python train.py --num_key_value_heads=4 --hidden_act="squared_relu" --positions="rope" --init_std_o=0.0 --optimizer="muon_variant" --learning_rate=0.0125 --weight_decay=0.0084
Each number is 128 + 32 x the weight over its row's rms, rounded and kept within 0 to 255. Layers, rows and columns count from 0. Numbers have three digits each. The size before them is the row's rms in percent of the matrix's.

# layer 2 attention key, 256x256, rms 0.14, rows 148-191, columns 128-255
093:147092159096158133144144148173131153150154114131109155137136108193116136119155091121112125141150044084165066114073167088216161120187183106141175192166173126130180098191133147080178145102114105118152133134073038139170097176154066136133143141097074109123159170191130109105130112109098157123110090125151159142104141178134138193139147116140131162138148091153113087146109113106061080104120
086:088105109131113157152109076163155154208100110126152143110117120121153142165120152116117088132097182124149131173173124117075144128105161112087084109094127084157166151130151149128150142134106129079138181161072084133067108135096116142073190131142097128120150071103082098116154138194157128079143152112105090160098168148121062168073164145098119178150104135128132157148198137093154109122133
095:103056171106076129132155145104122186122103106147120140147152129204152116127121134131078172098116099127138127111128147158066087159129156109088174151074152118152111141105124133064148077089110060118157175120139181119137177156103139090132167131156145109112128123197080122102092098171163113096174101093140143106095109138076137177062128129146152109114154108155159173113139097085136111106122
084:148111167212130152122141084062077100118128155135145126130146139112143089062102110130113104169109122161126139073165085116141119086086144164093069055146121142161050066096150109144179157176116169175169076137123107154118081124094126148119208165121103172166072130148094125148091104147135153085125108175171115111102129134114073084139147100121106130081116119106125153137125204140143117169090
083:132151139057106143155129156121151196107090076132138099143083120172153098159120124116110171114093116109137134115087134151152152156121156166141132162066125119096146142145169163116095116085108070164111130147108145082147134174083151090113131139180165114086131111190068105143187171154168154165162114124142135157084132117084094161088111083164163071087082094132122084124125100128079182201170
095:144128113123083203114150150133158151144095106156164156141113083093142176048114044128105133112153086133148186145151161162130082182099113136174139137159116103183124140113167142132161105105127097117152140145087135173122142118155145141146171170086089089082127134087065122136131079130116131044112141063091135160144095111145119084131084138140139125139122154069168075126118126127050114149134
084:140114060137153119146113221121128117156086112143108122129117155033186115112150086095135103116040162187129105084127075146170106130124146098118161051145121181126151129142110100126144164159137101141090166122175131132104077068103149161142130166105152138124173158060144123129148152196115073135154156133100145110119142070166113084141158097100077174117190127158152162118148194191175082165145
101:109153093098161141161110124064135152168105111154101160144116133147150154144132170144122127159134121108130182166115172103077096148185213180122175148129132162076140126143130096098112094134120143116090162072139131151110127099217111176160087115131103086138129186107082126133106147107159090131116159086111092149060142134185152097106143115107113121115031156169178170157164109174149101060064
102:071114162139086129132138104090107164179134140156099120150155118163146161195133172147114117148113127112078114132151101165156132095126101099098131093182101110155168129093169135113022105179174142129175137110096134139122146157108124162158164109103140145155120132096138164118130127122153141109063149084172137121175158130101140120138149073161121134148118184093094147108125091160134172087131
100:091108189110137098125149140146172106110105141178068129125120131117151166086134114088128126097139095182128142139084129118192171158137113093160152114175101163127201111170086176098096090116145168142141163084168043114150111078145142139207125115092148155151134179061087108147097147153141075169155169158113143129132133077174135083151193098135093119203129075115116177147110114167170171066154
106:127146060077162127124135153212116102163105089125147136156020116071162129147166142138151142157114160124107104133114101130144176179122097116141145159107126098120137150133113114194140172077151121142105140112134128077086114117163136103190082123078120120079175092125097120165150143148143115084113135140134114135139092077097159144096151100115100095073107139109152121146109111097099121097133
098:114099116136141122115154078096153126083180113175167151116086071120127161121120158119165075046161151092128074210124144127148132111129056137106161115118168171201075167103104117122105173139107111124154118144168119102093165097123162175125111092111176131101095143085064173155147135155083161135185162126115081193129193045157180163175181153114081137100135133119112180132139091125139170118157
120:171148116107164104134114130107155141103117167098095181070189180123140122134096130189097170141125074149125142129095224077127114150184125154125147112133184155159096091150119141135053028147176086153112151096081145094164143053120115129132128175132147125128125180111131111113188148143142126137155163129136149124162160131114138135158121144098145119120146090094170174157170147113086145072079
103:134157122126106127106101125132122166114051138147096094094087164065133139125095133145158113143134086093099134135113139136172129102159175113168147193146170132055135153105104137120079079154101115145177123084190101133157149156111174074073118109159105117132122157148161101138170228152108178151081070134083148082125130163113113091114123138201113150208097120119156141150135079142132112113045
100:195148141128131129098127122158172124129151146089135146114094173156114139083162160112120120146223131161094140125123183101117150158119111201115109129088084089180097114162102149123109048130127152122074176124120051070102149080129068145105133117112137164124114124196122150152112068115141105215159104106148119124120118048153198138148103140079089092092098116156118177184129087093098183079096
105:102177152131121195146140125135152140067136148190168177121150053078131133202089159106153099130178130129126120119128170087157139094176104094068181136116154130081144069153167142077146102125073119135098150137103161144110127157115136102198125178140093178094084093108077110111109153155145155138108168097088161096081184100119097134148123160166133152134167137100183124164137138135195148147147
104:126129144082099148111106086177090173139137162140185166146108109091184086135123136152148163088114138158138104143136126139097138134178128109099166099086143131121117090026167100097097098098060167085140101159109056095082115099098114091146167091102120154129184119175169135150093138116158147129156151150134156129143169126136091156164174101078123183112117131102147148182102110093152111141126
088:107117190158119138121113130109134123123166166170143139095134112139119172075141125156154128153163097157216132108160127132149163077127125070103164139106085109177142080087153107097140156138165130152143108108095056145112147119107172123060151134171224109105106139085139133128173117168169149115109127171124162175150176092131149140122154120102118154132161107112108157106125092146123068148114
101:127072040144142148127112112079175085163085101096190126170131143076112150123142125149127144122085090099068168140135133170157188131153135101166158123135099159094172144142102143144124186145137132091144151108142162126111150145093139074164142104112110193137185149137164110147167162139167159092139162123137127086085122156079120153061095082124162165148129153128124100180132187160095103184103
098:101151088141074166078115099135113189112100151174128106149100052107085124167069128159183130072109171166149160107142119174079086113095116151114120169134120075177104118119146135163070175124120145147178086162100127141157108154075138077132165151151113107123113101088120118067106152061116100108080118105095105150138135113069106105103164109162106100091124136100179127057079106116135120115118
122:129107145128175120173146104112057083141131147132159182125125117149146134137125143136136149141202111107173119096135135111067123114145136153164153119068116140120084151105151150153180130120125074079126109097118159146111140094106153114056158134185124097134105153175103148121162124125167167132124145161050153148106158102111115139179157156194111100106071119179204174150163130086126111132127
106:141170135148135170059088112094145084129187101143102077149119157134165170144113149124139104124155127181198151145148159129173120135151114125209108131104147129170095114206182159083107124164133156114108179122140101099185135103132112153128084154089147148082073101125064139174159090110103128113166122140129094144142117129090152120127094098106108108071184195061127130080144132152122173081114
097:098123121104123090124079106117107157127138079122070182134145144165140197114174142124167117171099104110059112142125096153082084131094126129135155115156199165111122124187116097194157140156144121166140107115157147092155102143177153135123135146158096164129086114137143162129082084105152111174024089132177130160198069207144089104139143060090163169152050164128117148126132094101150105108114
098:112109133091146099134130106127169141170065104194156126131113158092209202143141096098148121127070143124133133137100162119074099113150166167148141132115171138120171122142056105154134152159104115125095099127143144102076073129181161104100161161105156140086149118131114147136121166114111098128125172098159106127110105101122184209147169119149160101149145138158103075127232092161104124077135
095:116086102110104158123122073126108055169136141176180188122148156088102153112142139117123140125147177102099120162170169118118154113159131126149130148068124133185144113090175146159153140051148108104163128215113140146114075097117162155060162063130112165123134142116185054170170118132125152135109141152092124113108099146095115082166212124103128151132171165080106103092166194086147129160151
089:157174075143155158128111074186156105146141112081115128123119137137170115170167192145129076123073073129128111143156134122161113119163122124153094090152120170170103143152129118108103183159154145096123067108155104124168178136101116088172165145108147163136139160155140200150143093078125139169168102143157102101098125127067105180117106103120119165157141165141123129168168115182112151177131
094:129137141134135088109159117069124098093140178164104127076105135159178144115121078151126117119130159120121152118190127117086099171073083139105116134129157127149140162136090151196147092156130159088134096105120134156112176169134127131131119137130111083192121099102113191129077139100163147089129182117117109079085170129174108125080084149188135122136144156125228060139087146165121170136082
102:134093170100103143115156103102157170092077103118145116126112116054158129089154108142065108124115129166077126052140076099168107125109102161139141160095124099134095153121167144159090088150104118094176147112118148132081138100133129151169167053106067145167141125135109133166145134138151096161119119147125164071144103060120126167096133097130150075169168075141174104212108124119096129101068
104:191152096168091184150142162113168113097100138097161135158162043136094139143126046177108152125120127085182150125098135098086086132149150134129076130131140139162173095099136125098138108111169107158077091162094113114158158150065119117170108138150210091079168150113173121057160198109152109112142129126129083128139148173126166160115120148124159145086141104222113113082167084099141108140102
101:135148127170125121136151141131131128098168112110145111177172114121143104050133057135093128148086103191132112102110139111177156166139144157103105105096112161099065111170110171087140095137104137123153098099157177084138138155148129085152145161099182131144136163069143121116096166122108132041127089105127177103093131110121109121109087105137165079136110167119142108147139165190051097159139
108:098105102110126148141152131115176135077138147101182087126101105071133122125149109128135165122077100146117129132085162129146152154112119195097126144160162157089147170188098140123176149061095090121132069165136124129112072050211210111156140155042161108166140122095069090151053136070132138127144095117117143180116094092137139178090185148088171147145089102143101118135163130098149124041149
107:147151120134110105097126132161122143109140067104131106111176171214135087139177181112064167183115132107115127108151097197225109194142060133113156125146061117073131098168087115123145170089114126075165210141141123067138141100055124118197105148087131134156112143096175095114109118118153168160136114141170049105142126124092109110136154133061143117157171129086059157114105168121111150118146
097:060168155066140109118111150153124150127107172151073091086101145147201095116092119118202075164134149100155126142168179105050120160145154135152150106085164190146141128096090140122139096130083148133112109140137128192140072114178164102047091149229104124105111136154150099124145158156109125164128133119127149165111192101169119106151167146139110178136143170166194143099106151135139115154174
105:174128145152083155139172049205041149123086151149120128129106144160157098122109133078145115127135134160164103137103144098116046090133108188126132127093088087110079096117191128133156114124157112049164063175169158136104125105102084128196154154157120143170137120115141171116169092125139111154124118163103130128113136150109116121132116155094144147119125134154156127114124140132093092201140
101:176149167052177117108105069156084167166120117108097096123186158032118131142112114147086133075142092113137103165152165201123102172131060091110108121172122137125110092096048101102136135099140111167113104181076121158131144109202108074158081138090121135104128095144091117100122208162095096111158135149139116114164144141177100106143115095102142111096169120129117128108073109116150125101130
094:133087161155126122097184103109089128173161107105141214177117140070160152092087103090126111077128113135138113122122124106145119199098129139120119154148122095123152112150102155122131094116204111125108082074188197057130146126152126153153104074119143176151112140151170196114095110123127107108139154097135152160165113116116117153100075059112086099107128116130169126117161093129146122150124
096:078111117103101103082145127126140125068067152182129095103138056095075117149159108147203131131122163124077081121086102114086107135105113172089192156100121107132180159069096175177110127153150057115186140151104062102142140155144207122131138094114139126087084133101122161155056127145117172161158122149140122178110167030174144133111119183160097097158100090139104129109133112136130112130051
103:081156116110103140156151116113106132115164166100161101093110097152106114109072157148110117120169155200162182184138132110130128125116123114093129159081176136083156098099109107148194082111063206105138110096172130123148128151169089097125104106173069130124146168104134099109127063129118119087134120128124114145134150204103140153067095138113101167221114170107155143160138159203226093111142
101:085122103167116177081165111154162058104141109081163131100128127112170092063071104130117147111106128154155144148169127187195130182087125166089162071110093139108096140096165084146126164087187113070123131137110195143177096145068123116129135172141170179105132134064114101117101088055089133120109158163105163138099136193047124158107140135166121123143152139073151125113168157105077075136185
100:135127144101120185164177099160133148160086150145136133152172131129138117142097145106107137110098118127167163100135141099095120194139082152129086158170095128138192113116112143150101140079163130147163124116086146177143095159108114071168156122083148130144164087129106149151096098144078067152173147177108137171129125155076086157144072167136092128140158110142155099087082116141094188141158
099:174146154181076113091107087122123095131135176128126161121139140142136149099056137190095119122126118133112151136187159139069177163091169147135092175153081093111090141097120166182107120139176105116050126169120101093177104117053151123047091155146162099121156095134096151142180135172145173161140103147058141144202128137093083139149103148156108154086143088199150133042128145105126113096152
097:177161083122158137133172172225130078210124123101107053175081133152123083185143114127101148149045094171154161131129126136170099174126107131153117089193069129137157126145121107041132132094117101122125076119114154215149108140129065113171078149082116105134173127186135095143147155128142136064161111122143116109053119208078146099129122139154113087140115136147133097161099179134101120129131
106:127117093139120104090085135171078108212133124091110081142179134154068190181137097085121106184092149177087103164110117127125157168113095149165137120138106072049179148185146111129111149166093137149142139158071110098146114114188167081153157134135089138109130132165143120130175127162080105183079148066102117139140101128139106149060126102107161135124162095181116128098194150082169161155091
096:103109111147176129137069165095188138143099147122134087090148073152068138189179157196123139124071161139117146102105135161086094111164086081150136113122156112137126150106117095137127139152129111105122105152048133118098151116104159100189160156074132112120150104212140101137106101094137079157193122162201141120090128183099123137088109135162186210116140143113124125124110149148094169125133
# layer 2 attention query, 256x256, rms 0.146, rows 149-191, columns 128-255
096:192144127112186172118168155139114131122128138154099096135107126150125172118118101121115152093173137113189160135145175101098093138107057140124067169087156170127130094098125072096173069103172084146126125126131157160126141154150156158103175125163152140118092130135176142180105097095119108193127142151174197178132087086183153190152168114097122176211084122149133126172202112092183157128148
092:165105127122118185125086154125125085097145132213067119114106082148144147118096136130150132103141077153164159119172132144088105107102121108101152205131102157152158063153139080144142128117197140131099119147105181123139087135142132122119121105188120062126098123088129145092162124078129117129114138063173175099106159107135118152168130163137156133151081068120173176154155210134148171144172
089:106158169132069175113116105172172120167108125143120129180119157047100122147146125135117105143080096067112117069104080082195130147111175176110116136108165116134112148063130105084112187129072143072161143134172097104173097212164086124144193118073071120074124120124128129165130078135137084095152154075088139106168120088081127122148152148146121135090149126121092128138109131093143138120121
089:216111085125160131131084167175168123109159154174120143146104116128165118119072127112086131090158104154117180074201115161081104098099148055141107171163135166122115069221085084118093128144183093135086189099109182160091122076120132135071108102185170088122086097124140097124113143103166139114147111147197169166092120121196132122175137113138155118110125070130165134180195173193142153087098
104:147141133143127141076106117092135142163115100106154133111081097121111111134088189065095167139126162133109115106163058088140125101129139075164101123125109088144151207154083209130136118093098140119169108192175113141145080125168133151136149123133100171122130115127119113192101065135120165183168038153077110143133073122151154161181100081199097122097180166140185166143194153063121137145144
088:093144102102163154130161108101147131112121106070073164121138165168102206135150093184180098139129119092123137131126104177138158122188155150115095159118149062096132116077131093168121109117061115110125167169146142153144073139098132104143133070075075154137162164134152130105155100113118113118071146106134139130088157139087084119134105146110118105122147163119051120074068111125140129173110
106:123094168113167128084113157175142087137128103140158145105172179058130155146089096109167107130081094142096120139110085140112098093088134132095082173163130064113135083166152115147136096103127146148152083107101146054143172158154150115140116154087114136120141143118169181095114165148167058170111155147160123091136116129102106104159146155077114161130194084118163135144158188172097116160138
102:144111163056144145107099131145107148123116087094143150117170117145133168176116128190152144066154129116084101118096141129106127156143143147135100172142102130079162153125123172074084165166159106134138101113180143146095137113108152141162147108108111095111143184119065082123110177114123143132148095143094178190107110164130167142130090149202134158172162116118133127118113121102107088127177
116:105157112083164070118115138175135124107169170145075122084104133139128135096138120130131137160092064149155097125159100096075125118102110157143192098145175083134143066163122101136132086099083094125136152114079178085068154104114159141190141147082151103125164072144116163136155125108159193109100127128180082084174148153146095081173115128095145145168069134205185140109076151140112132172156
106:153195117119149130095199157132093088123104170115128157173168178167137108125117095116112128085129118073119155076132125054118196103191169175128049155149136129092085102211155143157159110115195097154126096162069166137081161135186132173137123182102174155170188075153147131101122082149169084151112150136211133177119148133094151121179147119082085077133068131119090100101140146153145130130120
112:146126092103095069102187092113138129132204121116106108088078163151053127151141106156068118138146186151114154118098174120139192129119154140142097102136165177059147158199124157130063064189134070107128122127121140088124111138158049131153148120145166167137213138177122177149121080114080145143154115184094078136126129117149126075131137094097081126149094129145182111103133151075110149138126
106:116145132149156114085077123081123185071122150091121136185169053144060081060156086148134114158125135111128140122131161184121167098129078101168123145142117120087131109135166137155127149049067108123100160177168109134095146142158163122136143129084106083116194149108123094129195087151120115092074101149165167153072088142131165122090122128160081139108134117144143128155104117187105217151226
111:094104145161092157183151079184153116098112153160145087185109188126079103100177127224144163126108112155106162169121104148145145121107094115149136093147143217184111120094165082146134111105094167101061161083116134120139116165180104151108078143144125124107146103072123099106162142161154144148137191124156128141094147193142131154138129186051142173130074168131059054190171097147120102121119
114:155143145119154082146109134067149074121137150174158132128156067097172132126135102094108167134127105123147126160151083133114170166119104129186123115111080128112053087120119039092171149179172102112123185118163082146161116103104128138097158160129113134131151150105104148106132147176128125119117124110091104160117100059135159080107135104149150096113163052109111151124126219178123152132153
109:155097163093096127092140135135101190109121122168183123118105123109153135067122187087167122094133127170138143157140123142154119134068114108118150093142144069125147132132147113095142094096096113124149094158114182189122148185182118067171161180102137157164119074154137118150019158106111171113092061101140154092157149099114143134091174189103071150079138132180174165140167116068095134153127
108:157162184121139141166153116104168159113182179129157216154104156110150141079180157159066101113142105119168156165111081086098112138141104136156089093139175130132114126201141107131105116090122095089152072088123117156123098134155135123150117124074128173076160066178129131102135122189081094102146120113087089125119135098099136145136139119160145063162090135121105141110099136131091130138193
107:095144155177141128170134138204153178083171135090102155141107102167132149070125128140157114137111136119128105096152101140133108124121131144183157130189177161138145085109062112098035186132130146122107118129127174124145087139151107116118132106135096151089091145165171170100140100150136100158145134118173158131123136113159134181173119084107121128054130119171145210100166140192195163130201
106:112135093061143139157152125138142125158137163111133099103176166139067079110126137161106085105154190138129093119092104097155110089149120192110127164130150094108123136155146174155154079135042168133101090112173194116108180121128104135145094146086172123151135138122157079132071129134191167169080065075120162092133131123116094186126141132124189083164148125184107099124171112102083193072103
115:133136150102173171108121180142134181153147115116167152180108104135178147105146145155113169136142103105150133121129079138155139114128097126164104162079137103095167183136171168106128120078137112161169096097108094169161135132172104154119134091110103163135168122182140064167078097142161117108151167118126179063093044146113180100179068182137073166088121188106119158071165135136115122110086
118:028119155125134109158142129090070153151100183104183131140112119146092114121079116097125137144112112136121132113090178132173203118148140120107067178206135139153098159169168143160103145087153148116123148193130164182117147153144081074115133205117167121148137084141107180085173093176095116120100133127089156140125146093140117139113107140090082133105078055119092071091140149146082170165103
102:122122080148131139115120148056127148148120135104092091145151060113052111122125121130079196109113122140095070072145171102096129159163097109124141102164095081123151157185088089117152113109178153086173114140109057097157158107125121146150101182164077108106083158101153115183175143181147167117152128146132116122189109147163132125136128117092154128073173147126125102138139186149185090137119
105:127159178116121123120089090111143140108182107075118104141092118076110056142106132105180079160069134097132144121128117159121081163103149097106100056151101097147162149134097138163182100159072168121156105063138099092092147087086020144201120110083122162139068173122122166197176095088155138113121167128132098090176109155078150181152127113098140117136161159120107085136111145066140117163113
101:165203132138176075163167181130144101097109125121129157149069174146139143152109080101169098115147124138083109072141155159136165139151145156145070153097205116095138150157132160090114125172105090114130107136187109121072131165149173117190122102113097137155187191124109148103152131169104157166108146083167126119090124136191119096051140127121100136113145136128125080112080143173133082117144
099:113156094121099189135095132092157131157113164132115114176065153168092155092153105077178118096167175131151083088100165081149141131142113187246160102107132165136133108147143140128164170141128146113167107127122130145169102116146091134154126129126121157127126108146091106149162114109124128146183123149081075135125125115165148090127110152106117157200075173189103116088137096125164099102168
098:172113149152195083142099133118067135127142136095065163139188151139102128106136102167153106118094167119112112151103098116130161165115171105081102125139117130129120159102140163073110139135079126104045105131110151067063133053102185120116142130103123115078146160132130147113120170168116118114109113087189099166100138135045135134128130110105111096140172157141110093131128112083116136047133
105:163158108136125106154130173141066122137129082153113069105079077121131140095153129074142097192224137100133095106111101132129150086123146138181076198152117147110130170140123092095083071077137054098128142150090151134095120107144123142143162103137122134174160114193109111160133071119088124114101161110118165046117125112145034114128132137106209149144150120118141124146090135147142105158125
109:193183167111147154146114181104165113195115094178141091136154119141120179153103163114176117108118086082128176171096101113076158111104087113157112197104143124138107069088125115128133135111134132066107148105166151151128130126165180105106172095087095178142147089147108170122141144166122176170092139131080117073116075163109090151150194181195150122152131120098145166122124129111078150133130
106:112132142089153048186137118125106146089141112085166126095144165148197161108145152097116114150146099125151108086156078194188135116092111132113129083128150139115138184125119143104120116078111111178091116091153136134120067120087120143139144131161126164089116117129118129134090136138148129088061112100119177104073174121147064084105105123153110146056096156097181171071194083114183179100096
109:108081140157162078092144143144101178209109120133139115148194095168149122137155071144110095156129158143132158089191127146110129096164092133142098158103141086132155149149132152139168142128142150116098178148113171121141103183114173102104110132140093096108097151166184112122148138143124099163095038073123107125092140169128058153132118149125143036071091130142117157146070130159175154111137
107:120121144142096092114099092182150092117178116126143163125092140109095171151125125088099146146138116137118129127091150070078132161151147186143037104111173129134127146120103214104122100188076121146097163105117122123185133147148115115181136108074132134167105183083118165110167082098060101116092173128099064124118107099126115156125106083106099118128120158195130127112035205139078122096153
106:114073065091118122141101084109152081139091125132117137144180075134096119135139109088096126119139119147106156156120157087107082132162187126160155121193132213134110057161141125131108157185181164122160137122173126154108162128133104119098112130144157094161128173114132128120145162105181102149115133144054101180156110124113138168135105171110123094147142155132129106154081133163122176188142
096:134170110155085135152081120133169116081164167177100186188103167064123189095075087099114097113112113140149113105100154167193143127094139076124094138131158119131148076097198075118068128121088079101164123127096103114104122146156105093137092149100143087092139144094112151107168138161114130117164160155169091134099145102139131085163161182044105152126142112107158071157107084183063083154169
126:111183159168169104136073141109135138118139151130112145128091135142120094129106107114180085131120128110137092154110097150109142129159156147158135096146127127145082115055115135116141149192095100111112100116085150142143085126153106139105110140099133139078131126226128156095094119169098102123125162152114114087130165122087101124121166164139122149091110110144118113100118088111162177101103
105:125106088162119124098162076080147104128087178093086137131137117173125124121110119100074086109120189140140164103100141119107178127168135088104083111121162160159134089162122147141116141151085152105100103154115085169101176104154117171163091126147146210129165125124179166084137078071101116161105145126121116104114094095152099167137183121116139159092188156069173133150066125126110106133102
096:158127101105164112065165119135169087057157148149079103095155166151097110171142178132109124110211130053094091131211148121075093151145055088082102140059149145149167114141140141088072128100118087119114060130137127109128080082091111123146122129082138156078145125102167178087186114138123092128151134090074109101083113139178128087101126130139132125119139154121181124111147162058145088122176
107:113158106077113143136143142185108141158138107198126167123056132124181167154133133133119091136105146114126142127094147120087139162104152143151103152161146116078136171158132089107087162128145089183104167115146132141169138079181103193135138148150171133105193149129137129150092093153201109191155127123131141092159128072171176110118195122124096123181145109071107118118171141122097107122089
105:099113131119139096122149103130158143094111180136160192145179151134109146056205096132136111134150137191198105166167116131108094120065129144129114145184107129064176079077163127166091107132103170116184105135078113094128157198103166116140120156096174112136119146146086170072113137139034118088115140125154109016154185121071151178115149191071152091123183141153141181097124130120111131148163
104:119172128163098100143093132095091181123151091114146142156125083114151091129163157132098116080138121100099100076170108138114098112117104122134108152117112155079162160136100200119168163101094084175126132190142154177113116096139110141146173126149128104150124153189130120124167108129119157140085089135129067085178139115075173145161094078131130090086152099172125119053088155160161130153046
099:155105178092201140106154173134106161116077123087084146053141121165147143086127122090078159125110129130138140166143140175106131089174143089087159134135116126099129141111111127083181122076129128161094096158120105171133148057085255062165159143069196114146142114102122097158111153149100118081078085104107122141082109088112164088138133155185069144148153144155167143097066100124117109080118
103:133078106120103137188123107099101140120127135172137116135138118151058112125149151147102109136115116085115144120137120102122177133159088095126107144108173219128087151101127123145126130097101066147103110211161158122105080145114091133104105187119135115163118133108143142149151115160142163094154158171155106164046172114207092086080129101125137181056047075108092092136126123066130138139106
112:138124115105102153120083104085109102086150157067085134051157136082147121128138079153113159121119086182091138130093106104142134136194154109100084134061107055126074076109139158168128132153166162156111167200094103145126113117141200136089107119144167070142116130100108048086159149146122140118094118115124122214135182106059127121130103137126142134170128084113110126126072117143119104086123
114:163120103184159127140102107117144109117098157111105165206194096168121106103078091169137167129103086121161135131193134145119090165164112181117069161115147140128126139092145177144147144148145104121103154139138073107090170181114143139139116152204126111158116122083120067120094150142135147123117194100158103129139168109147155169128099142161122085098131175105109136150137159110128093118094
104:109165178160162080135157116132144215097134066112137173137052066150120094139086160103123103155131140125152091127084109125110159189173182115127072131179106065095122141077107082088164138170140174083153104104137085151075158152101158122140115138145114144093128128189120102167107110135145169120091115069118139118232138105069122152124131115147162121126189046135120173129080114119103101077157
# layer 2 attention value, 256x256, rms 0.149, rows 128-138, columns 128-255
107:092124122131113147116131073182168132109127136129123094107140074132116183168145131173140110137198103119071132146079149112110100121161138166154187078109114106162113156146127180126118106116133108145131160103047082091077072122112092150110161122083147204144162118112098011116097079116107139165103111124129107131151128103161119144112108122074120186161063150135117169139092094111065133129103
112:140131119145120149172187175161122110106146121173118163156094150119149146139153106118139126142172126123109095106051119081096117100108114113187202140099080136137138132212143159080093116135211137067156120088129144072144144101131098138101113056134144128111112179129088204155102153148159178100121160080196102126138125152076088130158095206123123153116146122120122098117087086138135167118067
108:107114124142151123130175136114161147160096124071136140148100119091136115113122081071151110152125094076123146090135120171151132136096202079098137159168121107086097118172111097147118103037139155074151120081115067151129104177165086144118077110065184169145142128095127111128140178142127092125111071153111101127041099064116114082164076158094105091142161171064104121052106114181126129159115
107:117134099102077142145133139193100114121094150166132103158127160116120083082090123179160129100135159148145161136128154072125096160118137154121051116120133113153150157119158105088167145119113122144111155184109095108131171120140158101193126142078152067119140129115185161130130154121152088148103125128113080167149105134082155135041104131077110197127175112140125123134114105176167095154153
114:141150169168161110181169176160084132154161093138164138118113139062125188158141118161123119124197110142124063119129164165107069091142130117088109117131184104104160125134135183103097163114112171139131133161118089117042193100198144148117143158148124100073095135117179162152060086146144136118177124157129163094159046087126080142145154144102097126118123116112102168149166112120127092176169
106:166128076148148136078142150118102133138135096123101102108097168156115113137151148159083116089108188116160119219084143146156099130128199141132097154150079107165078108138141116126114118115161136119166097143146142167127138112154175149049187113120179121158183152145102127102156070129114078103060196138160078147146142127140161149148095140191121193142131099124202130154128145143160081098094
105:113203151138146159086205112108189055138102127115097125075119112105111183125133101118106160091069141136110110108140097114170079127098117131104098133113100111179169125100105116135151101132098127185131104155127160187129170103129184098084184146148123135110099165132196143158117124140103142164100069096072158103156128141061164090125126141163150155150139125103163144136117110123146178036110
102:117159150080106173082127116126174151156139115140116095112115113149109164147127090150156136143145144104168169064145147121132127076112130158119166129134141091134116162120130141184151132121121151153132165085192090126138146127123104147110094086038106135171132150167151115143178051166158145129167126188134134147126184072079048095088078119128167148144051157061131171075119119124121126177142
105:112117147069129156128146108106116105116118161146161150110148157124121151113120077174132125130139123118161182137188130086137106166134161123111164124159072161079031086140165078081124124191172128169202116078135108113098134170120092129113120115099132131137173164148111095152146109072212160162120108107115121150106138138179138071104128141181154172068186140087129149207134140140077119132093
097:091171171120122136084096118078147041125119139141106143143147159142102114166105118117156166117096124093160117153115130112120139097121169152183158091178149170114163113108094127102118110142112048175170076124108153118174180121150117128098141167131157131133127180164122108189136126115147174124124177152116075218147132201111176117111133173115078157173098127118153126091068152109107126150166
115:073157155118107176093095094138156162076118135161100173167102101154139070175085120102143123100093116092150161151136118080136169098125104120171138115135108160096098100139082172176140129176099081204139102104129158120116109162165094129122144123157101165126115111118150122150128148191144027122142118083169165160075166115081127167133145130091160171147132111066090161151161210072140146162131
# layer 2 attention output (transposed), 256x256, rms 0.126, rows 128-138, columns 128-255
096:130083112098127136129178109202137134170049126138076061103093135163131094135115125156191109129107124159173120160150157176172161138107130119099101150126105088144088133100113123132136112129171139171109127120138174164161130112142144161143186143108064123156111112123185122184128097137107120122109096129095088140185141145082055159140072138196203146107188146087163168117113115138094126126094
098:103103126115174069089131123112147143153155092088126083132139176107112169098204131119138144071145091071108095148092139108161045152105199169129105073127154158145048125066178110127159114125114110109136123151130159140067152119116141111117196193043125168122140096153104145086122160081140123141151154168148087091125132158100070087137108066130139142113106135131100144106143149144137098082180
106:182092146144103108136087153094102118170119110136152085143111126119087158129184161125127170125127125149170176110148128094071126111147153161114155105179138139115132200166164102131142218153159048146123171089166155100183094120144130145168121126111148142093132107160070110143148151103070167121109101123172130088139094151142117091062063081138059169167152128113138102129182093112136186104082
095:093076119155111118137160061196130152138147110118156129157117119138136130099132111154123142159139149158093181094114097154155091099130059126162116148133157158100054115070123127160168093194126144122107107156135125146131141125108124101145135116140126140155183132156127065156144144116080151082203240075157163192120144173076173121102136143130091064137164180150144130078137102120134105126160
105:171092153154176092078139081061144132095160174157088146126083119135143104143166117121113189076104182145163137095096122076154107139126084217151094115085113097122078145103158113124132155202151097138063122175146103135159130101071097196118118126157111154126146091130134130142131119153100203162123134165126118120108110103117141194126138128172101109129112116142118113113048094163111116140193
098:055111084119122101133179235128126156090161138134163126094191158098146124143101129185105164118138139028124133095140168117113107094151113070172119128086143132103122169122098151166081127126123152098147137116185151126086101149102067114088157152134128139079126131113128191130066131093098106145129091156131172072103139088069129104103091169139166110147078145137128166120134177119104140163134
093:080126070154082145116095091074158140146175117118140107136132131177114145129070159144127109130134153126162076090123150124103101090180160156086106136079137117107134088153079108139113125098129126113132201120105074054086117155103168147098118088113138159119168174166114138151144176147143108125084177155104108095166089110103089069121197136147101120135181095167073149162169133154084155146152
096:120178107123108123107088155110126145177076139143077163111091107129182110142140103164171134143113112154194101154111090101121150124159113109128132143159108143122144098072127115137115087086173054120064139139051104148155103112108147134128136155112086120153176116068168147136165183156115167063159107163170125135059125223104093087168112070109097115063127119161110125092152147095142160129117
097:136120131101115095116131139158198131097112134047158122142146086194094135067139210177137114151086058132071132148123108136131136166162082120098063143113125125122144125109193158132098129095125104113108135110115175081153149118153127165131143151151203121113064135135115159161155156086108147183137146110098119155144168141112124070087143119079139172120021160154070125092165103196129143111099
092:149121099097126129152174126208116172116063119133174103198124114177105131146110138076108097115092155124185180136089097091145090158157185146099097132082107111161129108201117162100118108125105143125174132130080142134096164141118137051074117140069134092085204101145081090100100137113081128143136085101071209134125134130070099134177106168124162138116109153182158088136132098096125110149158
108:110087139164088096166096144105121106120114104133142122121145111111205153135047097132140102124087122159207111144180102161116097144106078187151098125093102085085157133163090097149159084175149114112073121176083117179112116176157134117195126158191083079133078121168153136152195113073108127097129070094149126123072125143143184124089135157143144143094049154091078094109170112101107126119154